Each number is 200 + 20 x the weight over its row's rms, rounded and kept within 0 to 999. Layers, rows and columns count from 0. The size before them is the row's rms in percent of the matrix's.

# layer 3 MLP up, 3072x768, rms 0.0404, rows 252-279, columns 128-255
092,176,191,207,237,205,183,197,220,207,219,202,171,235,219,185,206,216,183,181,223,229,153,175,214,184,200,231,182,201,222,221,186,196,194,220,249,230,177,198,188,168,173,183,231,209,197,225,199,192,207,167,214,187,202,182,222,218,193,188,196,193,162,196,197,189,191,222,233,207,224,178,223,191,217,215,193,206,223,198,222,220,193,180,211,232,215,230,187,203,190,224,188,194,193,223,190,211,219,190,227,253,168,206,196,208,221,161,212,190,192,189,184,181,203,168,201,183,207,180,194,171,189,189,201,164,216,184,187
123,172,200,226,194,194,175,190,202,194,193,163,167,216,179,203,215,210,235,195,208,219,195,183,212,188,174,201,200,212,209,183,216,202,222,189,168,207,176,215,179,203,173,193,181,187,186,212,176,203,197,241,214,200,190,223,209,209,206,220,207,225,207,225,192,199,174,222,181,209,226,202,169,211,204,163,201,189,203,204,176,235,182,169,200,202,169,189,211,188,212,179,195,203,221,180,195,174,194,209,225,205,228,204,186,178,199,191,196,219,196,167,188,203,176,207,166,214,210,209,206,194,191,191,179,183,258,213,197
109,210,231,199,176,195,175,163,201,230,205,157,210,219,196,181,252,207,195,205,190,230,190,176,192,192,192,199,217,210,188,207,191,199,223,231,197,216,179,193,202,175,191,199,212,252,182,219,192,194,199,198,225,223,215,208,194,211,224,191,211,194,217,265,202,202,190,169,213,202,255,200,185,184,187,178,159,184,238,223,221,209,162,228,190,224,194,226,165,173,183,238,180,190,218,232,202,182,213,210,211,228,205,195,220,201,221,214,195,186,192,234,233,208,203,164,177,214,194,200,172,159,198,176,179,223,189,204,186
098,220,195,199,230,199,204,191,191,199,202,163,182,200,202,219,196,234,177,218,184,238,159,220,223,195,221,170,213,170,237,174,242,183,175,198,191,238,153,216,206,191,180,244,194,164,219,225,237,237,192,210,214,199,198,196,189,196,206,184,218,255,189,183,202,176,205,184,233,214,180,187,201,192,191,208,193,187,213,207,205,223,177,221,193,196,193,189,185,190,205,169,205,178,203,173,231,208,217,202,203,196,203,173,224,162,219,194,190,163,198,198,201,220,194,207,218,165,236,229,212,194,201,202,179,204,197,194,203
107,199,216,224,178,168,166,188,183,209,182,168,198,192,227,224,181,208,185,179,241,222,158,226,184,176,173,184,215,213,196,214,218,227,171,199,158,206,174,207,168,188,176,244,200,229,212,230,207,211,188,173,188,187,201,199,212,207,230,209,230,185,202,192,173,125,131,215,171,164,213,233,179,167,201,175,197,213,211,222,207,232,200,192,217,205,215,203,207,165,219,208,201,213,220,181,188,200,208,180,235,172,206,228,228,175,209,213,178,182,193,224,208,244,197,217,202,162,191,232,176,177,192,172,165,201,208,182,178
105,206,190,204,207,216,212,198,206,194,204,185,185,200,188,205,200,249,208,176,213,216,125,218,181,204,192,223,185,217,204,192,220,216,210,213,202,203,155,220,175,175,184,208,197,194,189,211,205,168,195,211,215,162,196,214,198,194,189,201,218,210,204,159,194,195,185,196,170,170,242,204,194,185,225,184,201,201,212,199,217,211,233,198,195,220,178,174,225,180,211,181,241,177,193,199,170,197,178,240,206,179,216,175,185,169,203,145,211,170,196,195,196,214,177,193,183,181,214,184,192,205,185,227,200,250,195,170,190
099,210,223,198,208,203,221,212,207,179,236,202,213,198,210,203,168,199,213,216,195,201,160,218,199,215,230,150,188,211,189,209,213,193,182,219,204,199,227,221,241,190,206,207,193,171,186,195,203,197,179,172,217,200,217,193,223,200,225,229,179,212,211,207,173,205,205,189,210,192,246,185,163,209,180,220,215,179,256,193,226,188,195,189,207,166,223,186,219,186,193,169,188,196,199,219,222,226,222,186,212,185,203,195,195,170,199,206,199,177,175,208,218,202,188,193,195,174,224,231,206,188,177,180,203,206,227,189,175
112,229,225,198,230,208,219,172,190,185,190,205,175,225,235,176,204,208,179,226,189,194,177,185,192,198,191,224,207,231,161,217,192,195,186,190,222,228,202,182,204,205,194,234,189,168,177,219,238,182,219,205,196,181,214,230,179,181,179,191,188,173,172,205,210,219,165,186,223,222,223,200,180,210,192,176,212,189,194,207,202,194,190,213,191,215,240,189,198,213,186,189,223,205,213,224,183,175,165,247,198,189,163,184,163,211,237,229,181,179,211,229,209,195,199,225,182,190,173,201,204,192,181,172,199,193,173,223,190
104,213,209,201,177,245,209,211,220,223,185,201,243,218,200,180,200,180,182,228,207,221,171,188,202,189,191,216,202,191,257,204,190,202,239,222,174,205,184,179,172,184,195,187,191,191,189,196,213,184,230,181,190,193,176,205,206,201,178,196,200,207,247,200,158,190,214,167,195,176,214,184,181,179,209,187,194,193,206,219,210,199,187,190,212,186,184,225,213,196,178,167,222,243,211,235,196,220,199,200,193,201,228,213,160,143,165,200,201,190,184,227,183,204,214,184,192,188,210,172,203,211,198,173,198,194,202,174,134
103,148,234,178,192,221,198,232,201,175,211,192,202,192,181,163,205,189,206,191,201,188,173,216,173,207,184,182,196,224,194,175,198,195,210,174,190,199,202,224,183,203,172,201,210,194,210,210,191,210,226,161,209,181,201,184,205,188,236,168,189,229,194,217,176,166,178,163,177,199,226,182,218,201,177,223,201,218,229,184,218,214,187,214,208,246,190,215,189,206,215,184,229,196,199,217,199,209,238,179,248,203,219,190,201,157,184,225,167,229,204,177,221,192,176,183,170,167,233,212,226,200,187,204,190,228,227,207,215
111,208,237,235,230,197,213,236,202,211,229,192,198,198,200,216,216,223,208,159,189,181,178,186,171,172,213,167,202,194,175,191,242,200,213,227,232,214,182,188,178,217,217,221,187,188,171,188,212,191,196,189,182,180,197,199,205,216,171,206,208,176,185,194,191,172,196,210,213,182,218,209,195,191,176,178,210,187,200,190,185,196,221,189,217,188,219,216,201,200,216,200,185,165,214,213,217,193,211,204,187,199,173,184,185,197,215,217,201,179,194,194,177,206,225,199,248,211,175,228,174,200,200,206,214,161,258,169,189
111,181,195,206,225,207,193,196,213,174,177,188,228,185,200,185,183,207,177,204,181,200,190,188,177,170,187,197,177,237,200,193,187,189,203,220,233,217,214,225,201,200,148,210,202,197,225,212,167,192,210,187,193,189,212,191,199,185,196,198,195,178,193,199,186,197,148,174,195,191,221,208,197,166,192,212,193,176,215,203,220,211,181,148,201,213,206,214,181,229,181,201,225,174,171,246,208,197,179,200,220,182,188,207,216,167,236,186,193,177,176,224,189,206,175,208,191,206,178,176,190,238,198,164,179,187,196,212,199
104,181,219,175,203,217,213,161,168,180,224,196,170,202,185,210,173,156,204,217,206,186,215,163,190,222,174,190,205,224,203,185,206,188,193,194,199,212,175,185,171,226,186,212,177,200,178,236,198,209,205,188,194,163,239,222,155,199,213,185,243,213,221,219,197,196,199,226,171,207,241,204,227,204,175,166,209,212,196,188,179,222,227,180,185,196,172,182,181,178,209,175,218,190,223,219,183,209,208,206,185,239,203,203,192,198,200,196,160,218,205,187,214,209,195,214,196,231,198,235,182,183,202,190,206,210,216,192,203
093,227,212,216,208,195,207,189,165,215,176,168,186,192,210,193,164,199,211,241,222,176,174,201,170,220,198,196,189,198,187,221,203,202,227,210,206,204,196,183,231,203,211,224,182,221,194,214,163,228,189,194,227,175,199,213,204,207,189,221,228,231,181,213,163,207,184,171,204,207,191,184,207,166,182,237,185,205,201,232,201,186,208,204,205,208,201,211,179,177,225,191,198,201,185,215,206,195,260,176,181,165,218,205,193,206,224,224,199,187,169,247,211,208,194,196,206,234,189,176,220,216,211,158,176,213,195,217,217
103,220,224,209,180,212,209,192,191,213,190,187,162,207,196,190,163,208,185,173,184,211,200,196,218,211,202,215,175,183,196,185,224,200,212,223,202,204,194,191,192,179,203,167,191,223,224,229,222,215,226,204,222,195,220,215,209,196,223,203,198,241,163,236,199,159,194,164,223,191,191,196,192,203,192,221,210,207,208,203,200,225,194,166,210,227,209,236,212,197,172,195,219,209,227,215,207,218,222,220,251,174,199,194,212,212,243,188,184,175,205,206,218,211,172,175,195,223,191,192,201,176,200,200,163,185,202,206,201
103,215,178,188,212,183,184,195,204,168,232,188,186,208,193,198,196,169,197,183,246,181,187,242,207,193,229,170,185,194,194,203,237,225,250,200,225,206,185,209,201,204,187,164,200,227,204,217,190,212,213,219,176,198,183,169,182,227,186,188,180,200,180,185,210,185,193,213,219,202,186,188,210,209,192,191,204,214,215,201,228,181,193,193,193,206,193,224,182,236,223,207,194,219,209,183,190,199,222,208,233,175,196,197,184,194,213,178,183,209,177,214,219,216,201,175,208,203,177,205,205,193,202,188,207,175,203,204,188
104,203,177,182,215,183,207,222,188,233,210,174,196,234,205,188,185,215,212,147,193,204,188,204,177,194,197,173,188,210,220,206,209,221,231,216,208,198,173,195,210,221,208,204,197,178,216,177,222,196,223,185,198,182,210,229,166,202,196,196,195,219,227,227,182,179,203,200,206,216,191,191,165,174,190,223,172,185,196,211,172,208,184,211,238,191,188,213,174,217,223,196,226,196,191,204,202,235,209,242,225,180,178,192,174,201,223,213,168,181,180,245,159,210,161,175,165,179,197,212,210,203,188,182,191,210,245,230,157
105,206,237,200,186,193,212,208,177,204,230,178,223,222,231,205,206,210,190,189,168,209,191,209,199,159,194,243,192,218,198,168,175,220,201,203,202,174,181,195,210,181,223,197,178,184,179,195,201,171,216,207,198,199,204,206,200,210,179,174,199,223,199,196,201,192,164,207,223,180,249,212,173,207,195,161,173,219,223,189,185,219,199,207,241,201,207,182,221,172,223,204,242,220,170,218,213,199,183,248,207,180,204,219,159,234,207,216,200,183,177,188,200,211,139,182,206,184,227,207,223,170,205,174,170,179,218,197,181
095,213,213,215,178,176,212,207,199,246,199,200,237,196,211,200,199,212,157,240,232,212,200,186,169,209,191,204,215,171,206,175,180,223,210,192,207,201,190,222,213,151,215,184,180,241,163,196,167,149,219,221,246,224,161,194,188,196,189,203,228,230,232,200,183,192,200,209,209,205,207,208,186,182,190,219,184,179,212,199,191,180,164,171,197,218,209,190,222,188,198,199,235,208,195,220,195,196,221,200,189,197,226,170,201,158,186,169,217,199,182,196,221,193,185,212,202,209,215,194,188,236,195,178,212,227,202,193,190
105,164,222,196,168,216,182,200,202,210,200,190,216,219,203,202,173,150,200,199,187,233,175,220,218,214,185,198,250,220,178,175,199,192,175,174,192,188,177,205,180,191,167,177,185,226,218,195,193,241,232,180,220,213,184,200,177,224,206,179,199,181,199,202,197,193,185,220,206,206,221,204,195,204,216,225,150,212,194,228,222,195,188,199,203,219,223,251,220,177,235,187,236,188,174,159,194,212,192,199,249,207,192,194,189,195,185,185,213,179,191,204,183,205,189,161,209,182,209,216,197,187,191,209,188,207,210,186,176
114,185,224,202,220,182,223,204,191,213,201,167,150,233,218,179,230,206,169,215,200,187,177,195,196,194,195,179,195,200,192,209,209,197,215,176,206,187,184,191,189,201,187,163,211,185,204,187,208,224,187,211,186,228,165,197,200,219,165,208,190,177,205,223,190,174,168,198,216,212,172,195,186,231,214,221,166,199,212,246,197,198,171,200,219,221,206,243,179,232,217,163,194,175,195,198,182,171,199,237,206,216,223,172,168,226,193,218,178,204,207,213,157,206,233,254,182,226,208,198,251,205,187,174,188,215,232,179,178
102,195,210,217,231,199,227,207,211,177,207,194,180,212,161,212,241,188,156,199,246,185,170,221,182,211,200,239,210,175,208,207,208,204,226,197,230,185,206,194,191,218,207,214,158,213,168,231,188,169,197,201,191,231,163,175,167,202,178,196,166,163,197,205,176,209,204,172,188,224,212,175,197,215,175,181,205,159,219,199,221,226,201,224,176,173,179,196,187,200,200,221,227,209,230,242,200,183,235,209,183,181,170,184,174,181,234,211,148,223,193,215,216,206,201,206,154,211,176,193,200,214,180,198,225,229,183,180,182
104,211,204,176,215,183,196,209,222,193,206,172,213,209,198,188,221,183,191,201,213,181,208,162,156,215,192,179,193,197,197,219,192,188,222,175,231,179,216,209,218,187,194,218,239,206,153,208,204,178,239,184,195,227,222,155,211,232,199,190,191,196,190,196,202,201,202,174,172,178,256,187,228,195,190,208,194,176,198,193,236,182,182,190,197,214,226,194,207,188,188,215,192,190,184,243,209,160,187,186,187,187,184,195,205,203,196,139,191,211,205,196,220,204,204,166,221,204,172,213,173,219,194,191,211,196,196,190,209
102,189,230,211,227,168,229,192,198,206,211,205,174,242,176,210,221,197,197,199,203,155,203,201,204,208,166,199,216,193,185,229,228,210,208,180,211,222,158,197,170,180,200,243,176,198,206,236,202,174,195,232,179,227,176,205,183,210,175,256,220,177,191,190,185,190,200,204,204,196,192,215,190,195,180,174,174,207,195,172,228,204,196,184,195,209,225,222,196,219,208,178,199,199,171,211,219,192,192,235,224,227,210,203,179,212,185,221,169,170,202,218,186,242,229,221,190,213,192,188,205,173,190,225,183,195,189,188,191
033,192,236,233,210,193,206,200,184,211,218,222,206,225,198,190,229,170,191,202,205,164,211,167,199,183,170,219,221,206,194,201,225,180,169,209,208,180,136,196,198,194,212,206,188,186,163,246,206,189,223,210,198,154,175,173,201,163,159,193,189,196,194,196,172,193,170,215,242,178,223,223,158,207,202,226,178,224,254,232,223,178,200,186,222,185,195,213,184,180,182,202,203,207,199,197,201,215,179,172,186,211,195,186,196,174,223,185,192,217,137,195,184,196,204,183,197,183,207,191,207,167,162,188,212,177,225,189,160
025,172,208,205,201,201,197,202,190,193,200,188,209,210,191,207,215,195,178,196,186,214,200,212,192,190,193,191,187,180,197,195,184,215,191,181,193,218,193,178,218,179,158,179,207,195,190,224,199,190,228,188,210,208,192,199,194,213,160,231,194,190,223,179,182,180,177,185,200,194,226,182,192,196,162,195,173,170,250,204,227,223,208,180,186,253,204,206,214,198,214,191,210,217,191,232,201,213,214,209,203,181,187,185,190,215,181,211,191,194,199,236,200,204,221,185,220,197,206,239,185,193,155,176,204,190,191,221,169
021,206,189,226,186,190,194,208,159,188,214,199,235,235,195,208,208,188,196,216,204,235,180,191,212,183,206,237,183,217,208,174,171,239,225,235,177,202,185,198,176,189,189,221,203,217,207,231,208,201,234,239,166,215,196,174,197,196,188,218,179,205,164,182,206,186,150,209,224,225,203,203,188,194,205,220,186,189,177,223,239,186,187,199,188,211,223,216,178,221,204,191,212,174,213,227,223,212,226,193,215,200,165,185,201,175,187,197,187,208,197,200,177,219,217,194,185,137,202,203,183,187,188,166,185,189,228,189,190
105,217,231,204,215,182,182,200,215,188,206,165,179,190,198,204,243,198,198,235,220,167,193,210,227,180,171,162,195,186,226,189,204,207,177,199,192,223,192,208,193,201,202,186,229,230,183,177,230,223,198,223,182,209,191,219,223,205,183,202,162,193,158,210,217,184,195,210,200,191,208,221,203,192,184,197,214,201,211,190,223,164,225,220,135,193,203,227,195,168,190,186,219,216,218,179,187,220,196,196,191,207,208,215,200,175,185,208,203,211,212,229,205,185,227,142,220,201,198,233,201,218,196,159,201,250,187,189,187
# layer 3 MLP down (transposed), 3072x768, rms 0.0372, rows 252-278, columns 128-255
100,171,208,206,231,203,187,185,197,191,219,181,192,214,187,164,210,202,199,237,185,187,193,198,202,195,197,181,206,189,179,209,206,162,206,222,192,232,194,204,170,199,181,216,217,223,198,198,199,172,174,194,209,192,200,199,187,195,180,172,191,182,180,196,234,217,210,188,198,214,187,198,221,195,228,181,208,189,212,208,174,208,184,182,180,234,238,228,178,221,180,184,195,171,153,191,178,183,221,186,214,187,212,182,199,197,212,223,182,175,222,214,243,234,240,188,150,211,153,169,211,191,205,188,222,213,177,209,193
117,227,221,207,244,189,195,207,187,180,173,183,215,226,184,192,168,208,230,226,184,230,208,197,208,250,225,176,182,187,171,206,199,183,213,243,211,234,179,207,214,183,206,190,204,213,228,185,226,197,188,170,223,187,231,224,218,198,182,191,224,189,237,199,208,186,208,164,180,161,225,216,202,184,192,212,200,169,184,246,210,238,240,252,153,208,205,190,220,213,182,213,197,159,208,224,237,188,198,199,191,218,204,154,215,210,200,196,207,180,228,197,192,201,212,190,211,190,207,205,185,166,170,170,171,220,183,224,200
109,206,204,210,162,206,195,187,219,205,201,200,225,152,199,186,172,182,186,207,212,192,215,205,196,192,192,178,220,216,228,179,216,225,203,239,206,215,180,185,186,243,225,199,215,187,185,217,193,205,168,189,228,235,206,197,169,207,183,168,212,203,201,214,193,213,227,198,232,215,188,205,168,183,191,182,216,215,201,207,191,211,190,215,159,196,186,198,162,234,188,238,189,229,199,247,201,192,197,211,228,172,207,200,189,200,176,201,181,194,214,233,183,213,210,191,182,180,210,197,167,239,203,246,178,168,200,192,198
104,198,225,194,205,224,201,203,200,188,218,208,208,223,235,231,208,180,177,202,238,189,203,234,192,227,195,199,167,195,223,173,201,175,235,175,218,232,182,175,198,223,162,213,229,191,216,228,233,182,223,183,176,163,229,210,177,203,215,217,200,222,215,177,217,159,198,206,164,187,207,196,192,190,237,191,202,197,211,191,212,180,171,186,222,181,236,223,198,214,223,202,173,183,173,179,233,196,203,217,198,188,215,188,208,210,184,234,199,187,208,201,197,227,210,180,187,203,242,211,164,229,217,202,198,198,215,225,218
107,180,174,223,225,210,195,201,243,201,176,184,218,195,192,184,198,160,234,215,201,205,184,192,201,233,165,215,215,174,200,217,187,215,192,185,189,168,212,241,200,207,164,193,231,219,204,208,215,190,193,207,186,250,184,197,213,154,181,198,207,190,188,188,199,232,183,220,202,229,179,237,246,178,196,281,181,206,212,196,190,191,235,209,203,176,219,170,212,180,165,188,226,152,167,194,214,212,198,162,180,205,200,202,191,220,203,217,221,176,179,212,208,193,166,180,197,204,197,195,222,211,209,210,212,191,207,212,169
107,205,207,203,201,193,229,193,195,232,218,201,202,218,250,210,212,192,174,193,207,231,189,206,189,181,176,219,220,167,216,196,196,205,188,163,164,219,178,201,188,215,195,196,225,239,179,187,222,251,181,230,230,196,190,207,216,201,229,196,200,206,230,208,200,183,229,238,202,181,201,194,185,236,167,185,204,207,201,204,178,233,172,195,214,224,192,207,176,199,216,223,167,242,219,214,197,196,199,200,210,195,218,252,195,206,182,188,224,198,223,193,164,188,221,220,199,200,215,188,196,197,210,178,191,169,225,205,182
102,183,175,193,186,210,169,212,196,184,221,170,213,237,212,213,188,200,194,222,184,211,220,267,191,206,182,181,215,189,222,177,243,171,221,239,218,201,214,212,200,184,233,234,211,198,206,189,220,216,217,191,224,246,183,249,183,226,201,230,208,175,203,188,195,209,201,217,223,234,192,199,181,190,197,224,229,182,206,189,214,187,190,140,220,195,232,197,197,171,202,160,184,190,198,214,207,179,196,200,231,185,193,200,187,182,228,195,217,174,188,171,202,214,234,193,196,217,207,231,203,222,197,228,160,217,163,164,204
111,161,196,191,196,167,236,202,185,198,256,228,235,202,184,188,185,196,206,168,215,195,186,195,229,253,197,207,184,205,164,179,164,204,185,197,241,151,186,187,234,198,215,196,207,194,195,192,234,221,214,205,137,193,187,200,201,235,223,225,172,150,210,179,213,215,184,164,204,220,210,216,198,235,213,186,176,209,231,162,155,212,196,228,177,213,176,197,203,192,197,208,230,197,203,243,197,179,197,173,196,184,183,208,210,186,202,211,186,196,166,184,239,181,222,199,197,190,193,211,204,207,186,195,171,208,180,215,196
106,207,223,191,177,220,196,214,206,185,193,190,206,190,250,201,159,228,208,160,185,202,220,166,229,238,194,196,173,206,176,185,211,216,203,195,214,192,230,192,175,219,207,218,200,204,240,222,223,198,196,175,218,184,212,197,192,202,201,162,216,219,203,185,236,243,229,175,187,238,225,178,175,203,177,197,181,194,195,212,204,221,186,206,194,168,198,199,199,215,214,218,220,220,184,207,201,181,199,176,216,164,202,199,207,177,231,223,192,247,240,211,222,216,184,202,230,186,201,197,218,242,205,190,183,182,170,191,218
105,197,178,149,183,203,215,186,186,219,225,189,206,224,183,205,216,205,183,198,205,180,191,231,212,194,219,187,141,177,187,230,211,175,202,195,214,222,197,224,182,228,207,200,180,235,202,193,227,184,214,192,176,190,186,198,181,198,188,176,202,177,202,184,206,195,178,186,222,214,210,184,194,185,188,217,192,182,191,202,178,184,181,183,206,223,204,202,213,183,230,158,248,207,236,227,199,246,163,206,235,173,211,189,207,203,207,221,230,173,193,203,178,186,165,221,190,190,208,194,227,208,191,168,169,206,199,204,204
110,200,159,214,230,179,189,215,195,200,193,174,185,208,158,196,210,221,194,165,152,184,195,215,214,183,197,198,197,205,207,213,181,209,196,168,206,257,215,208,193,175,207,222,191,206,167,185,192,216,221,167,183,181,213,185,199,210,181,242,197,218,196,214,192,197,159,206,207,203,223,202,213,205,191,230,198,219,206,184,169,216,237,194,177,228,158,219,197,210,192,217,160,201,178,190,216,178,229,221,216,205,186,226,209,175,203,174,185,229,202,214,196,222,203,206,200,194,203,214,192,216,178,191,181,226,153,158,196
110,162,206,176,214,174,209,176,212,206,161,183,202,180,187,175,201,238,213,210,209,219,210,170,222,184,173,216,185,204,220,206,195,217,243,212,206,202,228,191,194,191,198,206,164,204,226,184,185,175,220,210,196,225,215,201,200,195,219,207,197,214,191,196,239,189,186,207,239,208,224,202,199,228,174,192,222,200,170,197,210,221,190,187,187,191,224,209,200,198,194,193,224,193,165,195,249,218,191,229,202,196,199,221,223,218,231,176,220,228,183,217,222,182,161,215,192,218,204,201,185,231,201,201,193,215,215,207,207
107,152,203,212,185,194,203,185,188,203,168,207,208,163,219,195,201,200,186,201,207,182,186,218,186,196,160,186,218,199,140,219,186,181,216,176,194,197,192,179,162,216,231,217,208,216,205,198,206,218,194,209,195,190,227,223,225,216,204,210,210,231,223,223,191,199,201,204,216,227,182,187,248,227,183,186,221,184,193,196,206,206,224,198,209,204,202,204,205,215,201,211,217,190,212,157,175,201,222,190,216,168,228,198,204,173,200,187,198,193,206,241,230,223,200,200,168,196,186,252,178,181,197,200,219,230,223,213,211
101,183,185,230,209,190,217,185,200,211,197,218,178,204,195,214,202,233,239,185,229,228,193,206,213,160,195,175,219,211,187,220,200,180,228,191,227,201,190,217,212,224,259,210,199,198,213,184,211,259,208,196,197,183,210,220,170,186,207,210,202,205,187,192,196,219,191,220,209,209,171,191,224,188,223,231,195,194,169,196,152,181,172,199,200,215,167,156,177,244,179,237,223,159,207,174,198,193,204,200,200,178,224,224,196,193,200,231,202,193,176,234,191,232,230,232,220,183,230,211,179,196,212,205,186,219,201,214,171
106,225,244,194,182,206,198,207,175,166,163,207,201,222,206,196,195,191,231,206,192,161,192,225,222,205,237,185,206,226,175,222,213,221,214,195,187,177,192,214,160,211,171,227,174,198,184,232,216,205,206,198,207,180,225,206,231,186,206,207,189,246,209,205,170,200,212,209,189,199,170,204,193,209,202,198,209,218,192,185,213,220,213,205,207,191,184,218,204,218,169,210,213,214,201,196,175,189,208,169,209,170,213,176,208,172,207,225,183,202,198,217,231,195,213,227,203,200,202,252,185,196,215,195,157,190,210,199,185
104,189,216,212,209,189,229,219,231,223,200,192,220,202,217,192,201,184,188,230,220,178,209,178,167,213,157,198,184,211,183,173,216,198,228,189,185,189,237,198,183,211,209,184,179,215,242,184,199,185,197,204,194,212,186,218,202,197,206,203,207,210,220,201,197,186,176,190,188,206,215,187,197,200,190,152,190,219,238,232,187,171,182,204,205,194,217,205,165,220,223,167,204,219,232,181,153,186,213,178,193,194,240,207,227,174,204,209,179,193,222,208,229,172,214,207,214,226,189,231,242,188,190,190,212,218,172,220,193
108,184,229,189,218,161,214,226,197,188,193,225,153,180,194,180,186,224,179,232,184,170,201,171,189,205,206,213,192,234,214,221,216,210,207,201,221,228,206,175,234,205,201,211,171,173,216,228,179,181,151,227,205,173,175,195,219,235,189,210,194,186,228,238,189,175,200,197,235,180,177,193,209,216,212,230,190,193,226,185,187,203,192,192,205,234,218,228,180,235,228,164,212,223,192,157,224,195,200,192,202,190,201,186,205,220,240,216,204,212,211,204,210,211,203,188,199,216,199,132,203,226,206,199,205,219,197,191,191
106,241,196,192,212,202,212,202,188,191,203,182,203,217,182,231,205,184,223,194,230,220,185,202,161,173,231,179,198,186,210,207,238,156,220,163,185,183,204,163,229,256,188,208,177,188,197,222,196,193,196,183,236,227,194,169,196,213,179,183,204,240,241,181,223,188,218,218,216,188,194,209,218,230,190,205,184,195,195,178,159,221,193,219,196,220,216,206,234,181,206,232,197,193,235,193,226,201,201,192,176,239,236,198,240,178,213,228,229,216,228,206,215,242,208,224,239,206,202,217,173,206,210,200,198,161,203,231,171
103,199,187,227,215,224,170,192,229,175,224,197,179,209,226,200,197,199,216,181,203,208,161,174,186,206,190,235,187,201,174,190,202,176,203,201,200,241,209,260,218,207,224,204,189,192,198,179,178,170,205,177,213,222,197,214,189,182,204,218,140,206,218,207,224,196,200,224,221,192,210,215,210,223,209,181,228,174,212,201,202,176,180,171,173,220,200,220,192,202,184,224,166,197,189,214,194,158,227,167,203,195,217,203,186,221,196,237,200,236,216,174,171,206,222,188,196,223,185,214,184,223,188,215,232,230,228,181,196
107,211,234,229,215,192,200,159,189,229,196,194,173,187,208,174,229,180,185,194,187,171,245,168,202,203,223,205,204,191,164,190,223,200,216,195,220,173,201,182,171,194,187,179,217,177,182,229,175,182,160,194,196,184,199,232,188,171,204,219,199,189,209,210,175,184,173,170,195,205,206,197,143,192,185,227,213,198,198,215,183,213,233,211,224,208,213,209,204,213,170,209,175,187,183,209,204,204,231,186,228,213,211,177,197,235,206,218,185,181,192,217,217,162,209,213,197,195,191,204,161,217,188,213,212,176,225,169,185
113,196,183,188,191,206,220,221,204,193,201,193,232,235,172,225,223,176,222,204,244,169,209,177,222,194,196,176,208,209,180,164,211,182,249,178,185,187,210,222,190,207,236,200,173,201,205,173,184,201,179,174,182,188,192,192,164,154,209,184,209,176,198,234,156,216,201,195,214,200,208,209,212,175,183,230,175,210,198,204,149,177,187,208,237,177,223,200,202,211,196,191,205,190,187,182,179,184,202,199,196,161,223,191,187,202,220,228,205,212,163,237,176,218,196,218,181,197,184,189,199,234,204,202,175,198,233,183,241
104,196,193,196,192,211,192,220,192,180,176,214,218,187,200,177,199,233,207,228,199,201,210,180,200,212,205,218,190,198,202,176,166,187,192,212,194,197,192,186,229,205,183,224,200,237,176,198,211,189,174,194,178,222,199,211,219,175,202,205,175,194,182,199,200,189,190,197,179,210,239,195,233,217,185,154,216,202,179,210,204,197,187,184,204,198,215,190,212,210,197,200,177,219,180,217,192,189,226,199,245,226,216,218,165,223,183,202,205,233,201,203,235,228,203,233,227,205,212,200,209,238,229,238,190,212,170,208,189
104,199,186,224,195,183,195,183,213,180,223,205,242,207,225,192,171,226,221,198,219,163,208,233,189,180,223,158,213,196,191,182,203,199,216,169,194,205,166,172,184,215,173,195,214,207,168,198,216,207,185,204,207,170,206,215,205,198,180,199,167,216,222,233,216,167,200,208,210,210,192,211,228,196,211,172,221,176,207,222,172,181,183,194,215,213,185,214,157,198,185,206,236,217,214,201,192,216,216,222,194,221,230,218,225,203,199,187,200,203,187,192,224,223,191,225,186,199,207,196,182,200,173,195,174,224,193,193,181
104,212,190,200,180,200,219,212,222,177,200,226,214,204,200,199,199,259,204,201,191,190,212,205,247,191,206,199,210,195,186,164,206,200,171,210,220,208,214,210,188,215,220,221,197,204,209,163,215,184,180,158,195,202,163,193,213,215,205,190,197,218,169,185,231,160,173,195,189,160,217,201,196,199,222,226,194,167,223,199,151,187,186,213,222,195,217,237,208,179,218,239,218,202,216,226,209,234,230,218,201,172,224,211,200,224,198,198,205,217,166,202,181,189,175,206,236,216,171,215,203,223,189,191,203,210,218,204,212
031,197,183,198,195,210,196,226,200,184,197,203,191,181,231,227,211,200,201,220,171,222,223,193,193,192,201,199,210,200,220,205,232,174,196,172,189,219,176,232,182,185,244,170,206,191,172,185,183,207,230,219,208,176,207,200,181,201,207,197,181,168,197,198,191,205,218,177,197,219,175,169,208,194,222,186,232,224,230,211,186,204,185,195,178,204,213,156,209,196,222,214,187,202,195,185,207,217,189,213,189,184,209,204,188,210,195,187,181,221,192,217,203,228,195,222,192,205,183,218,232,198,211,180,180,201,191,180,169
019,182,216,196,198,215,194,146,211,190,223,236,224,207,217,200,224,218,180,186,211,220,222,201,208,213,205,225,198,193,223,206,234,194,210,198,152,219,187,220,207,218,206,163,227,226,188,182,194,211,218,206,199,158,177,190,191,189,199,210,196,194,183,217,225,209,219,198,204,217,156,189,169,236,197,160,207,228,205,209,226,179,193,181,197,227,176,192,183,219,211,227,248,202,217,222,200,190,223,195,216,173,208,205,205,210,225,164,180,218,174,181,245,204,174,225,160,205,194,173,189,168,173,211,199,178,189,230,175
013,186,207,180,197,196,264,189,254,216,244,204,194,225,218,202,168,218,191,210,232,198,197,176,193,199,165,219,211,191,199,221,209,203,198,177,213,208,167,150,205,220,191,198,172,199,165,192,217,196,215,243,200,189,213,209,217,212,237,171,196,169,211,198,184,196,225,204,226,192,178,206,218,198,194,197,206,210,218,191,208,195,210,212,197,161,181,189,185,202,214,276,178,198,229,225,199,231,182,210,196,230,242,239,211,176,194,208,212,209,196,170,224,234,201,216,208,194,180,220,189,203,192,213,203,196,190,207,209